Weights of a small transformer language model: norms scaled by depth.
Each number is 128 + 32 x the weight over its row's rms, rounded and kept within 0 to 255. Layers, rows and columns count from 0. Numbers have three digits each. The size before them is the row's rms in percent of the matrix's.

# layer 5 MLP down (transposed), 3584x896, rms 0.0443, rows 672-703, columns 672-895
102:184121105080105196127102099115149063110105147132111072171104170091150181194151115134122142176095140163153112126109132128075151147118125149096185146175193130136145095198078157153134179112081150101095098117167169036148118139138094197133081146102143157117095139103092185152137141097189134153173106152101015136121158204104153071138131119079129138119136113066142141083144113173139135047099125127158104104153098072128116169138128097134088101166113120109127151142107153087095122076146137102124100115147099127063182094152182130104112159086157065148096095129106117116107074085121117135141100092066070071161121147137136185110138207087125149119087125114109159162208141121159134143104
100:150151118092101080118126086096119063118127174128105125150131123175185162108154155117128117171110130106119133121074129195168117074141179137178152150075157145106183190061011138120173101114105104075110161131136118104110108165099128124125136156187111111139069143119196065062093147168114168120141176115044147091091154095122146102089139192111079169154086134128172099098098114139069148132078141072137174164138153120118085095090085152050133081062139138116167128120138104169117172127202176109082124088164146100132159129150074128073083130117109121170080100083188142131142091120118152161155144141177138139075149154161111116115180145079146088079174129128104148180080083103127172156110
098:148188127166143113142146175183134153143155125140106141118166125156131121079116100140066135107111180123095144152067149118148149149178105099110121079129148133124147113090115128107149143081105119062167154123114145128094117101131094132138181070131108132154110113155055177138129149127137141107081158155135149094143164068104109114125173169133186158081164147130100135108118140098090176139088108114067169111122107142161114163139108045076130121174110065121179115157161175103184158169113100101153120085111111160150088062087089076133140135085152108180091121146113149128147079114107135141106119121158099157064126089132187152123160122135164110148145152141137108153108085109134085146122
099:104170138138144104050158136152141247143108177089106110112098099138149153150112132070145105142110154115145179172177144126130098148132102096214131103183154086084151115100082098142197126111100065140121164104099147154102096119135146129132118164125150099146138166125118096147148114070117135091161148157174125163105100107063128158175113141166123136200130131081088156074164126133067126126156093091124094144181110110172122135080127167162123143111131097084135148105098146105139136116091173113131156111122113086185127064154181111066121081092148091145130159209115163125156119163121104100147126163149110130107120139138117173145162157172165154162117160158160106135126118130094192148071
100:161154178162132114187108071161162172156155081114077136112094151152111101162149101183180142208154101111098089112093150148139151139143061152124104091074116174143156095158092142133083115133084107099182140144132162157154182135091099136130129191108099135129111142125169181174167183126117187153087158094111150104145094139124145122130120167101152155104110088170148119097146079152153166171136091162163127110207161077205139106109094134138078143099165121152122223107106077118136108083122128175119154138101186090171121097139182118128142110166138044169114104100139126049091135135100172140135163164139143104086092162142143112131134122152117103143158133092128086097163095142068134097143
106:159127093110114124070173163155183164119179134132131204083133131165129102134114155144080127112072122126128101151138166128109161125109158086103171142096111122132127123083108132136087076113115139126063175082089051183117163127088164122083109084154102153124126077133107171036173106094146104163108152167146177146119157141106122164115163124157102158158153085131099155103167123147119119131063134122099182088110098167133154174025169099128152067127139142175080136118157105122195133173060150108077131105121136141175135112119082063125180122134093163092170135085107180146185141121143174155114125061100108118116161193110154148100130140168113121157123161121099112182079144173143122143112
095:109159074187111064128142157133082087158163177148110128172109124151148133151153118102187138119108128092133121167085120019163110116117093120106121108120108193093149141116145148068148184124192104107119156154154117078132034130113107126173089131156129117151114118134112136161095118197159152157196083140049129107148135136147111144115139129133086147132092095146124153070126077137131146168122141120155080172115133149098111137102179133103115105112146112070140174109137159080117130131144129075143149186120106153152089104133090096170130170090165122139109180090149088121111136107125140163148146162146175154138145101161107137117144202102102138119136141126151153132108092128135114141127
096:130148120113151201133121175161162162142169076115080090089090096146145078182147130141099069072113144126144170081128076134095201135103194131126147153196089097178133142120158101185110195152143089069157082077144079108146110101128130153124099104126113126072190125123141136130101185105161079077178115173092144062111160084144087169087169118105071141111068118121118178073147120170123091141099118154101148163069162156153121099122061120134108122098125161119141087082152078134187094120125186144198027128149221126168145090129152087135121100151144170133113124142107109107110168054147116117112160154118085105162093154117150113085090127096134147163128139125139119133178115054149063107148
099:161060146127163148091115170085109155113127108147174120147141134099084098164117101100117083099088153175140099110163059207150124167113110118152130177124146114152130144105091115166107150176091096130141162140138127117162147139103175149116120111129160130144075140120126139080103152102145074195090116153114137145111163098119113163050083112105157205163145174157096155111180162129102101156120154133115144077186114115157155117122123126156133124166195087054130141075123149085168159115069165120139088086147099124090086113145069133126149110101134104109148053188097101086137141140108167123125100117094090151108114092131096163101184099217132155134115106149123131102163158151133135070150
092:161117110137118127143102163136128105129167133164075140118108134123083121114084166135084093204128116167087100103137169110154146158130154106104077094125111108121087144102164147141165104136148138099102124147104111071110135122126125102052105164078091108127129129113121165149184172139154119115154137147166144133142159098083152146093106067129080111083107108081141094159080161108122091138113123166108153105122097170184106144126107117158128135119120176146042122136120177116166080225100095132076123159098147075117058104168145111151121122153063123083121138150132199148111082173095103197133154151103100163151147161164121151127124147118005158140166087092125053149118130117131119107088
094:161068175165179122140080105184144159131103142053104150091134168085063109217163111144080156167144106098157083130122158155181191122180117145113140055134103087162104129134095112132119117109076104139129146213108196157165106158152116133096110062139172152099121127098113117115110138153112084155092115119156064104108127148129074125139099058157164154124102092078155122165157099178147118102172155090190106106185072102149156201120127146134092124182109129106090113157149113144152085103105174109132112132055152105127134162108157099097168120104185090161082136124131088080102120141084160130150111138108129137119152068187164152087127072150178149081143096136150141112121183133128167099170
100:193137106165113133141098083130091120111094118141164088143077166141121140152099123145123159173112156076159141089134143144157117135117122128153141105101118140115135161089109184119104187153114121140178093168097123136139116138087144131101128102099146210083078127159126131149122128153141121150130137130106137056118154177177123136143115223109113118106124082165206132065126132143179182134117190169168106032133156130175186090094040077204105136196119103089072090108076128140155069050141119086168159090146135153152212156134106182103118119132147180133066138126107102124084125150106149152115142156125152139087120130087128153174105120144073149142112095134128179116163132116198123105180
098:101119122104130121110129134157123157063055092134122165066146110123181154088166062117144100093109144128128130123127147063141111068178160139169143138180118101152102089095173152112134109058122129110147125088120116151096063130128158143089096158150149158150154127091093138119161116152132175138101109138138131142108172069156101117092144083115107130149099134163093095103125132150101109123157148142089113138141074127101162173206132131097148137082120156155083139150114143181181128105116084155113146094069193188105132181108146165151117110103095104090110108136159107143100133126133146093112106115103147150157131093194099118155075117101135164135156110121157149177145202113096136152129
106:180089062117074146082132142164163117105146143124147115195150175106192060107114160161111203111114141115176129129114123122198123154129183120155119178176190186139151138106127139154156099127181094168131126091202124104140135131154113118136123116116067125093061104086098127137083168058141152137119138115098113091103171116103115120120104161102104190124114125119148137127134145126125107147142152111156113126182143127174179107088107107060069125100137158145172134141154108110108136075130099138126157122198138090171181177092069165152118115116171102125164109162109006126090122162122120112102155106171123146088120132080149141145132142131096114168137142161149130115126066146135132149090
110:148128091182153121136129168054138154105103167163182122148235110050133153129153075123144091126180118085207103104099135108099174137141123098161114141122075209137146118064180163115151094175122184156145168189185164111150101177101117112117109093101094102055057124102109157111153114079048117148102082123124207142147173155165094156075107155110118152048126120146179139137177098102125073119148157114125126106155143153152083114159100135123160070106166126138055133080135156102116140187129073053120142137093111141171138158118108152092116164087142103132149101137112096136142127209056140133120119118151094119176191101154135184091182151151087134125092141123154098149104122138137166112120
096:143080127070138118148131093083146156182099139145146095125171143107125133174126105136102112108121184122105162136162103156071117148163098122133104093088144120091045121126133131135119123153134223092157156118126164142101144172156047135125100068108200172130129147119095121152107183194133116092096125145158132149089153162077119106108147110196078075072102139104162226098216107159128121151099136127088173065135158161098107118112145134097117099122100129158128153087073087161118185144127110093129122165207129090068110138142131104098120108158106158117051098129091058161141104122163152172130095128093187079151096121104145121119155148117144163094114164214085163168162114105107139136074
088:115148102111168156123177158157141116169075151139102081120182133164177180130102151050133147109190170182177159088146145076152115168062093161142145145133154118092159196181142178172133106137098126082093095131185137168144105149123116093086132107097094150123111180145147130118150064130148096135079124135151166144097169129142134166108125139040086130125065117174049182140150177096106152147096138153114165111136126156116146122112132132121213140103125136137112138090126124055184142163135088115150052144171142165095122136111137113081131111144193165116147136094128143088153193107142144135041187156117144144141144185106076106101107139109110191117128127095089101155113097145104177097156
102:148105146131108133112147155101077150135121136124138092134061157105152109127041172140127162072154138125108076129152130172197151151156121176065170158109164110209171146121147155145086127138082077115122151138084110140129132128130173130105113122175161172008190072158091135132144134109089137219053085125106101125158127165157090161134146166124138132168142124044149124128155119095188157115119152124081111166178129110098107080112152147113104185156133138177097130140121155146099081131172142171141095093166094113182155160106169121131113147086142175118124196140158133105160172180103153109133090079129150188154089098132115135087208135110203126137135113146101079125114091170110129077139
106:086129106155116144099169178175161190131136130144027135225153130129156223123115105101135102190077129120068192111156151112132136138149106138125124108111130122073112103152130123122209065120078085111130070077078156145137166122159109109114133153107134139134131106123147185170146138144147188125141111146143130155058164143136145092119133169170136156111142147070187126136109059115084122138112155100124087162092130123084144123097158117104106110000061164168114162083154138167176088120087141114131171140197135150136145106166063132166081135100138125104087159090133072143180072161153143125020097151170185109067128136139089162132136097129093093087146122118100104147143095102156175145125
102:169110094098155096079112118078131068172089199103172094148166119117183073115110111109146147110165164117129111113122172120058134136127137116108090135155087054114125100056132100111125110165124136081138093088153140094154122112159160148155121107167146075152169095098119158095169121101103115106170129114119113163094104145086111098133057166130130098118142156180096140070165111134131105125108110136135134122123150106125145094074151095159133161171126191147141057150118134099107083178165114176131114140138161095153111085125084069123143111112074118132078135150116123120082117148114111127089111123049076114119092128110123183092127132122125084134141149140064136088151137131119108136067
107:164123157153127155117124129119128179129144089131183095091175161093162112102120164076139077150110122111188105148048202112111159138155173134125127130098098101122086100085147215130155131149165107061123081132131100116110073189154174081095126129177179146099140112131154101074128151127076111150108108141160130119103189109171138123132157158046162141098149129136094084095164137134117127134158122112150117098101140097114083123070098128112113115129118099161084128143120091150066121152115109105117078144074080121152195099160090084078111064132092125147100133064065111146179059130082109131148131110156127159129144134157169145106132156198142102106114135116149118075090126095147153118094
102:131110144137125127147110100149108106121131116085048163146116149078136155083101098196087137130146164128142098151174126120134158172048136112123094108122063170119169138104132169111110106153156111135093109149128156103143132161121131144116159136122129176160087157106050141132146135064114151187127097095106093126148095135090148117187102140167086107092131145149198034129160159171130085156085197135142181056113118180120115125106125123118172140126141163141138154127113161159156126127137083110068098100121154169130165114149150100104105153138124136119050198092113107139181107136148112157153094156080149176160188170138134147101202101112100143088141083097172107156110132146142153151088
092:149090112157169131089068128115115099148166131130142145191123133128088125120097138135097081143182139104105113140155083102162106104076167072089109088105103198084060089129089134129175140132111166132089090163141076149204116156105062096082144126097134167155147090115138077175050121157145100104156113116107126088096178146143121096156065126155105174066095128162171132148128054129135134128098133157130104123073133142054059182137129104149085088093139140132127066129124143153154163123099145137133130115115145094145133140146167086146141140149176155142077142145138117115207125128143148099129111171157116133222107164150145139146132088085130132158110097118147144087072100146116148167128
088:130134203123155160147170120164145064137158141136124135122152137177150057163131124156092127167170105048135127109175116204194138124103111151108144087093145108141146156131113135157097112131082145125159095136102118127148103208085167167130120136129122131096141152122128171149167153160136138199146084210202123157114117144106130125130080126128103114127100080149136119112125154154190095111089128110056161127157161163094072119146134123126080100094106188156091096124104135118173114113138129177137103155149131146130112153098158094108150177136143165126082165114125176104113136124114173092102142109091137099084201164138107096126096147119159149136148189112172062088162127160044048132128
097:145105143116165053161155081104141079112101117118139132115183108091185052136114115142085102226170124078151160082081092127084121124076160115088149115107122153112119124114097103128174107192128141122138106094151111161151131133135160134053139096114131132124140121123117101094190137127110115106110148136163117135155127120121102126119138126099132120151139099077154151101193095153136126131168087137115135136146179174144125107115129168109177106083143102079162086151132105132157160142155098176157148146116119188089115194088152131155092133150114082163159201125097146143192110141088077176117120156115076184170145127087164072106130119171159192178194159125139175147080136078153142128098
106:098135124136152169151141134091165148157173156112080122183118072186143054158165114111094119144154128133172140144106082114157145088119160146085117127191072156101146149149185148120172169092126116156179122110104146169166131157100124137105106052163163132098136107063193102076110162120117126138119100190113131097088167106088085126162138164207070119068147130100159189115168148082129060137098147086133147091151115154139071201105111138141144124104130113091057116074151083100107177186114194064145077097192058165095132116119118167130107105133159103160118133116111136144093168105099135140122072116143101127087063132068087121156139158110136179142135136193119152148156139143162090103122
089:117100122115146142147143101136116117111109103114151163144165127060113090161144163127146168100135112081102077127157094121145084159169121139061143209075131118136107094121114096133107115152130136117104136113137152060145159134129169151099140171169132139145168078178102144163120142115077145131125135179113133128118104094095150120079165179126141124122122115101103126091184167164131103101117121111120077132169037115115144121142154141148128120127124128169184102105109127102141184179096137172161144165116169137138116108106049119168137117156135126123154140133117196132162147118114132182138102170093170134129130151077083125122090131119080131076098119165142131136154120107061102156108
097:106104077120140141119126189119098149140081177181078134121087168217157081194119184117132168123065146125124123192147170153083112131084148165149116150128144101086147087141164108130155134145148177168152034127133130162101104080100105109163118106101159106117126140116108063097149140086159039083155146122130185143123116132130150102155085119099116147112148157130076158165106169162157151148160189120191132121069132143121136093046184100122152140140076187168101055109141168141140071120082143188190108115187163138167142142113078136126108112098109061107101154134143112130104163081110129130107063129126156110080120131131162117095152107146102147112061055110127122173111139165188120075099
094:152132094107164124151160121111128119133146111104136085106141144121092086184142149153139089140082119159143155117175102157116106149081157142172133167146129109087135133089090067134101161136089125197105119191132125057141139100085172155112115124094131109099158179102106089138047147105089179158151162112161095127153117143157157156135126159133167170110166146046176097077099093132034118111132119168157126121088111128085103108107110124143164089122187143092132051138076085080140083157150101116085132168178139105175115195087083111131152154091161132080088056158132099131112145122097126145133110130088126085138150161146080081136074118144124158110134108105100203090112168103096134141097
100:082151183145154119152168143154139078102116137088142121152115145159151107096108154143175128107069165168153168138133096126145097148179127124091130067130177178118126135115126190135116090115172086118167133113111124120209126157093123140141134088133120179132080138146071102189150162096161138058142169141133122174118079135117135106089127105141167144132128151143140067175149132137079126144117126148127137156092126144150111155169090117114176134124142047084095125136147139148087114183171114136137200117096103137117107096167097150163175149120083165204092036122123172162135135145104179111082120078123112100101115089143168074163075105097085084142111182147148077172129115094119108129117
096:140152100141142134188135130110170077126149108119168122103173210128084071134172106124160190127106180142134139158139094088103203136049139165134146138100101155156108163157102100108177186140086079138112076133183127082143086108084152154063063137154127080075114150130222149167142120144121123141073133209130095150141123117124127137033125133089212153172180102161079147102193109120031149099142163173151132169103096100156100108155121104123095145113085093144193111122160182092128099138160099108107069148148163060118175102105123145179116177135109071122171112111159131023112173099159081119091116168128092136058087168140159054069140130075155139186115148200090104070177089107151117116106
101:099115119159182130123137151160145104133133137166098129121098137092191113150149158121125122119170122083030127141141127171169100109099148114143125107114114107092174088173126103176085109111121091153101155134103057128144105115140147057111152145149139086143131148203133165102040152202151132158130105171142099121157223167129150193165074147132157095137119174095111091114076131168118152133105129131122177117080096157174147094080111160149131118129108092137099175134132087167114103137141113168057143143145111111070145154086154188098127139162100164062125145171147153108122121151104107153123142106162130126111153098077093136129111142089103151142134126126157080120088105083081080164164
# layer 5 MLP up, 3584x896, rms 0.0501, rows 673-703, columns 672-895
099:149107137160119109108111109133141122116134091090165061122159109090130118148112115099109116140165089173093108050106082143111075155081116150154140117123108142158119116148137064137145161135117090165136094137120134092140141101102127104163164064081119142139129080149082129193133146153154119130155095153150151136113142135100104067182051128084136116143150115084097116121094150125169053176124129180144123125130106161176151162182064178130198100131150148142135096115127164179115205127069126147171128101122129130068174082107137156136166121196166039127160115098155128127158066170121120195094065162097131090109125157094123092152102138108161123098113065140161122137152132135173118155143
095:222113142100144191133091049074083155119154134145138141131066152116156124216162094138186091126102107141141146156151160141127135071133141128118186152105114134148114121202094099116134164083128167143140108144140121107088159170133111149125180134075091112152161174112184146115124120184128095109153139165123110150073115157121153100162097041142153075167098054183110119074069137129153119132105137117130117124123087121113121118139121169094100118151080131139144138165104134173125076126143118094164129149132155138121071125123126126141133121088119146051151076202103130108107101119134127115135135087158092090113126115111158139122112088157108167165090162155133091185130138130118142081155
101:174119134147095154142140099181108116102150105132139122081098145150136150145170152082114195133135103133139144127107158105113155081086139124110103195117075137111178080098147132087135122073179161150173114128125139147123127136117159120083129109110135106126172145117081121156108121082179127096160106039127150166134155139159184080098143047168101145152158109172121137129144140108116166110182112148091080119190117080168163096148125149141126122185078146132122188166160055076069165109117097139106132126114102186109095084132126089146136143125089149130142088115153135113025106127095087141139143123113093153134162152122127142095079205091101097089088116077152119070125160139158100099114
099:107147064059062085085127106114123123116092147171136117166112124150095095156120102134127085169197145149072127101084063122092116113139080186131204177150138105133176121147129111157109136156129157129147099102123142132148087116098156141127113178122076090106085113191131141074072092126173156108139125126120161118127171161115130122141178146160167086162131129255108152153105148155100156099078108197091136102159153105153156152158105143110219133128030136157111154135201094125018126158165064128116128062093118127125155113106078170128131076165131088139153101141196149120103141111153134124166165122117115156107236148139111101095130130079096138091050142125162141110102127124134086185073
109:149121077140143112180139159120112130122156153105168163089114140072193135166137058104113215076152122129170131139093143162134090149112055158136158141132116078092070149147123185151124076187148160153084146179119119084112134110113107141121110200127118124128185164183108136112091062118076197150144106102131168113162147172098132111095108109138100109137117113166119133144111180117202164130158106170167153093091102137166116085160161159114126096161084121145131157157148066161129141110141174164105142138095154174083126139109137095157121111100174138106160088130137166138109114161093134159187200164112089154153157134128146105116054110140088080107088123071128151049045096108132114164074
094:197122106107102132101100124141130121143104141071184110080129117109155095090122130196138148136094162147100128119165173138098140091112110196191136116206126104113101143143118150209079140155113123111142130143151132161115106110222122164122173142149168150119212122105102142156155172188125135064175147164155102162126119179115135124124089172117091129163122118103160133167163147154164104147152174118105139156176142172157082100133133141120138109170145181137132098141127134148118142088131099135078144151084093143046096136151177116097083162106159110153137137115105154126149124185102161111109087125145105110089064101144147201105098088178161149135185093094131139110116195104099150121104
095:095101110126127111150144049144154139095135114063112119147156136134193109148080072128107128064126113124109139078193109144193151099093113135126139101135116134123101086086100107112081154089130100108142089151117142158127137134173145143155170147142162111115092153140121150156156156152124148151127123099140149099116120085149092135127165108200107112089137127124148107136088105163133139098105110138154065093157064145186134100159123117098145115164116088204170144118177191126094136145130124120126113106142124128134105153172099134115123182139179088112156152142110218131139105108128158146147157115158131140127112143086168140160041137170118105158158059169074091133141084125086066120050
095:147171142143110176164070124177139154124127150101109160044069140108101120120098047064161130102123120109121082153141192137128080137119103097201142097136122097098113144159102118120087090133186111113140126152166170140143166056088137147155098152162120054108102155110149226105095082140123180150098173108078152163156122202171153232136123097118140088112127147123118082070172147083156083157153125109088148164105086147098127122163171102121133106153168174101135105127170125124131140031073082113124136132134194067142138191135173114101135135131117119119046138131167120141176116138095170139182184189152212168107164092136203139124148149171156138121097125132108133115154130109106143085089
091:144158123098143136114159068124097136117133094174111167153100131134161121115107095131098155077158054106114057118094171105118160093100125119180147142123135101092162120139119109097127173127153129146145126119104140204122123132152148128157107105109072162100123196160182158107157147118107076134154157124108163158169157142122119104177164111094122116164141096098161122113145081112112147079130097167121093098154116100120127133174092115146152176112066166207124085095137073104098056104075153135164107099154136187177188118161100103121132106098107117183137114176171118116083123044097094179151149140146096092119121136132127137092092151090125153150112099160130142165133161080112091127134
096:076149101085081106081139132086153105135207105163159092134178149151105162116147135079147118114115100179101158163120143121098105160099174149110123115125107203114187201118127166150157139139129081187050136127141101070083129100112129109110160145126091115106116137148163061111127080131131140064167162160123096146102163084158129179098124179122114123092175166198107098167077162170101097144133141143145125137055146109127100099124170094128133087116194072124130146107192131144086139159179088170122095076123061130103124109155088143143172131090095147108159102106134128128086159164145093152189134114134133095104124143088083173121158195083117132104087085128139131159145120150105152144090
100:128204164101171114140132139208151126157142157155166163115093119117117123138160128132161129123161109120142134052074133117148180093118146122085162154124151177143124105092081157151163106106085101177137140122124165114162080170108126144109167134142102124128109175158133085082136128139081204141152131135123122131180136194134164129096136061084108131112176135126133126105118154155084110159097085162095158142126145097129148146154105084090147108077140097132131123172114085110116118113129095112080117112133130146142116127148110144075082106143094147184159113116127143141105093116107105150150155100102118161140140033144159166080099081131102070079135156090184124141120140190112114148124
095:131118068151130125077122157137162093127017157144118112105178144086112109196148124107095137082106159185155117092091102149102025097124091125132218172118088147124113082111134142126112110075072147136123117155154170140126092131127112165143098164026162095133107129108145145124171112157140126151125121104136172097148185151076185097073158092112131130074196139172083098133115088122116153081088111127110091100100055150124150098155138155145162077106127100202130145105124137151133156147172101123114162159074111117168168164141097105133121122098118139128110112085110154102150095162086051117121185143135102168187143156108097079117104066064142150166188096088136134083137135129158154123113
105:134119159113114103120113129156149101145125171105114162094081133117134136142095110122112090167122125084083100108082173119175183073133117086142081178127139078141124144139041106139122046087125148135103166188138127190074124121121123143119171109170116157203149054082103201165095124163132146141166133050111138172137099078132113130197148171159120127092180079122120101119130172190153156154138103079116146168152125120130159171167161134107116138106068147108116191099145087079088134104168127140144189080135153127140177139148129154153115113135100141114148102102118143096090062111156116208143149144170156147049128103124110074181137067188179095066095158111104141166123138149078160115100
107:138118116123099145125102171120132135126100135162130108164151123125125133080149111087146083163061147115162204151107193165153134105074175156142144134156076148173124142188110082140161143119164118188068131153127134112126119103155119133132160135100109117088115102127196172172146146160169102140071119081138199134134084139096097134144087101167161089126110061105136088148110123152120141114116089075044151132117121088145115075108138075097122142169086089079100147084148160126079135144124133118139174130104096119068070097179154089095081132090150118126147138226166203068112094124121088105140120143187041070097206076108109169074133142162122171063143129241159079177137120209167082101062
096:113117136064095108121127113147159057116104136109106104087117117141078082143081159106136162128109057141154143086108143125063155172151127109082140195136104140097118109142145172154068075105095126105148128161156144146156110118139097176150175094105168171167124168138128090182137135098088161097073124163144101176122149111068148143113166123113105116122123165108152113133050159108099110092142073130049119168218140152150139127148137098093075085092104078152184090117116138066099170145081176085072116091082103170102107086138127106104069142115133120203114152127152116206094116114159103149214132150089119150114100099156129111108137079156138091148148101093154154137160139096135142133158
094:144092129152141138146120176113093143136138109081164127124124155153112086166119097093085103115102134135140166104143091149173097059081168095123119083124143144135140137173132139177132132091153134095137138146097157105100158126134163159191111115076110141157120131123084129176174129127058142126164093091151199176115076105130138123149159110188115064152115123108130127159119099134111144096108110041065105169161079105147074145136098129065126129152161133178078179091166094142145138084072150160083122118095089195093108089125157136147153156126117120123084134182156193146063134089085123138121100127118112166149179103092160156139076088155096101153149087178128136065137125117114102075112
102:074112085090160140135124091164121138106149159183147100137106120143139152148179083120047094104136097108065151162092144146129162129098158147085154133152167133120111120164082091109102111116107109187140111145190207106111088131068088163134194111130155136141091123159167180163112142124144139127160079156141121172103104142091150099077197093164182153125156143098146129128117090144176154114151115095092171099142117131137156128146154121128205142154115136149174137137178067145138141115119147150088122110151150136165082091154132152105097167135074059089167147191170128109078111118160115103153094069103169116121101150124123160153082142129139102087127091184088123144109137143180123104132
106:165152122117109159094176113135182106113128211076103142135163067115121104102187144114100148059131128121114146104101187119122128167130127162182151154170131146209097156161128136142152127144122137101109152139149133113127117143214178140157147094112132123136106148116141115156143182126085143068076121071136166088148124178099139156165090154142081157155133125078092083136118139137173096132158170134107129176162122151145061069142139149095131146163125143110147110183179085159058119108129123199131136158111159122146167106129134087095111127134110117083167141146127126149105161098113115189138195153092168109067149113071094153131106086114093123097106116180140154149039152156110148151109
103:134082133136066133043126118144124112170144104137163138085118171097133121143089135102099157048139110126145167144169166166081142133077178103142215148162138118104176163157097145157108113125157102127082142079161140146078096118093177097153118141165131133176141071178061179122138154137138144100082186100130163199101164154173128128115088103166189124135101189169099119133123145136170133185046160147047140108140100097143165064109205118142118141152085168153107145151166124165150086133154160135099099157153179160078061093140125134108152106095137074109160099139083151128149101138131119172113123120116131129196116085115138131071149094121078084138170116169121119147136156079129114105057
109:151158081096123096053135109162137095139138124167140138137134084167163131142142093050122108129102121158124165115105182114151112122161078069144159110103137099101178103108183130105078101085128086104209073166140125118076081127136160177097130128133121095090165180140090144121153164153139073110174105096108129127127114144119098158168128072133128143141079101120151057184132163137166176129187123133071190108156134130115109123021128118150072099156126111120138121211169166177161144130108122124110144126163111138101143089112121122084174132119105159108173106118125153081154093158111089117099127136121033106092131126105143142155130101117125175058156143200139193128103096126141146085166
105:153135150109150197143092111219139123098154146164158111119163134148105106163137093129192088130074167193127101102098150167149114101181094143135108086167121037114173141155113142128120116118110164107136144178170094085113120134184118104168179152125161110134120162099216113130162078139044106159131135163146122149130160127074118109177072131128129138104122130171157127125136121064100185091130089129100104078122146131154085169123130144117123113095091105164106157096121110154178092140099122117134236112145093095108170084127176115150108136182127128122145159147116144104155089135081101115134093136088119129122097152093116097142141057074114142116135129100128069122131149098182081100149
093:181195073136136170094117099104126139121135150148154109085096132113126151161094105034106152137128078123085109131132141141150162114091123217166169132085101121104179138161120137123167099113108052092140154141139181141112122154119141186218141120117101149149098114116114133183097112120152122069100151182137095126082169149111140158161107096078116146148191148202101105106123204120137092160108055149166076121111120076131114071193142128144201146127124088120050189148117105150096116124086129140132169123128162147110101155145114153127091127136073105097143170125162183122107104107084069131149152120099086173081126132121095188141153157147109108094095088101125114172147177123177101133093
088:123160056160101144070105117119135131148132142090167113132093119149132219090124115137085143168067148171084130148082120102104123119111160100207145163147079093160149135132092183109104121111130092064054113126153091181158082110184097093086123111115104087148070103160102138127121153114100116087142156062090159132149095092153096144087136144165119179057121174133090114178116161129067152117106146128112108139111111087109095129151109137142106089123189128058124107140119148160073122117103106123139154110132126172129133139189138080130107132134114125099134120151185142091132146105076048120146106138162121132179083084084166121143136116123119144106118058134103113134074108102144136105161
095:156096094130098138132122115146117142201115129131132101134186134120137139135110091128105160115029089136109152081164167157126120118118156123131188127142129105135197189180145145145135098150139157148160184133109105120111129121124220137116099110159077120106104083152123134170138195192149129142093169085116117096155078167126178163102141124107067177127129122137100135172105157171156170142083119104132131102149102126093080122163168166120143181151061123156155134131094171127120153064111055175142186111122078064075142089068095081100168074092099090129093069139121135105096152092091135120127090169135169149093108077161127146152095057078098117116108137146157116091082110114143154092085
109:182150131081167122153125103126116133155063122103095132128133093133203159211162115151172143111226126096116098161133141152188080101132143145111150112184159124102160156108147128070166114129108131074095123178159158108123059138114145137127077138122094102129173152124147064097116104117035170075136102156186095176178107136106152159147081157158079116140174111136137120112175167146148021107143128113090120113096134103111149097136146107104103096103106152187108173093115038105145118118146128120144150111082086170147133144122115099073137087140134115114096125146102175100104133149132126119182165156124175144120114113117076173073130115115106107050161116108149133130120181157138099205074
088:122145105098147125151100170189212119161124133120113091125072097161108120120118102152107141129149137089153150147117130151048081172118140147132104164104148114087103151142082142125178147125156128116108155125057113138155150138134138115161138093074054100204138130121122133100102151120117165100079126151142144167045177153148117127155188118147092083073202142087172127103095119116162107153091111111117153139199161192096055142086098077135160145086115154115064135078177143131131112121168139127117116081118167108083109148116158141130089169134126125135157188121115152138110107130060117192146132117089170166133131073167191113145150114123103132112136147115129162136105143103162148103150
097:104137119083121120116153168109140071163049090192133134084137103128138108158135145109117098135060107090149147112148183138172101111124139200177112161156175133039205147122141108150137157093183084134084083097140143107105129123147162118162112220151086083148103118134075125189090136137111144136063180131117106126089099152102172160090085078120100106164130128153115139118114146097123101077098100150104109150155137082169119047111119102099164168151151139129083119108144142153120147120201093114120131030111164131109104105144093089157070062097066117142153140085100167126118145125101172093132132160119086152115140099110195108105118088044164086113163136129114146141127170122038081091132
090:191100142099118136119103102173159120146105113141115109058123067050093180131083135154120116099118084115123130122031104071162140098149108138162103081067124152136134086149105142129072115130135127136144089153106138205122122155110130120168119060081133167160051105158139166140134130147126154052157132164094122169182117086137152119150186139096132125116108141103146140167149117138133126158129072105106138053135146140175136087145106116095089154113072131127133204130112094127148178041098164145159104199111126215073113107134186128126160136153106113135140117095114134165075056138162124107151207137164095134129125148146157150145144161146132147094096148125111157104070137110150084085158
104:104130159114133128135187082184191110172128087127135141094062151129163138188150069151144112144169076157212164129126127138139152139125057123198107127145137103096089094091109108129137135137099122179122114130120151113096115121140040100121139119116099098108130131172131103073103098126059158154149117164142117097213096129033103138149102080111143095146087081094097118112114122109104089139163091106121168098127093121147101148093193174126170117120182167176137115125139129184137123124115137105116175091134125212130168120137082156054114122074157139163110096150156120103197083165142115123109108144111127119083141124110134098102104128147157106112162147122140187155130143144051110109107
099:116148132072090087164168089180120051154137136187118133109111099153116163126158129093127103123169119123143205160177127154134108085152109155108119171135125072139102121114174125166141138114156131134104154114162128124146154128112126115096178152166108088165152120212084129085071085079122196070088076125151119171185112098166156134134096131093142082183093174158123116140108144147055112118087102105129126108094129138122148093135116091117178102128127122106176118096183111096119137067129129151117102131123125145102142070120088097082119138063145174078170072085154151139116121108104147151176118134121152151129141105133206154151103161166143071141126155095099165128122113071090161131136
100:140110098068172144179156079126157129135120165100169094103052122092120140079155111141148162114088149105173143104134142092076143062104097138144129154177143100140142181086128114208118175129187152080098075138107203134110116153147163209129166155145114111096108147110140100097154117115106107159178136158103200155141124127162148176145138178130122162090211146079115074128151143177129107116085092158083129128175152140147134088121094102147151137130090109138143125116148105081139153160113117106083113123125127122155137147083118128133128064137179157112079121161180141087071158082088055155149152181145126101115131098148181110134113093102157146113107093129076124080145156070154120167145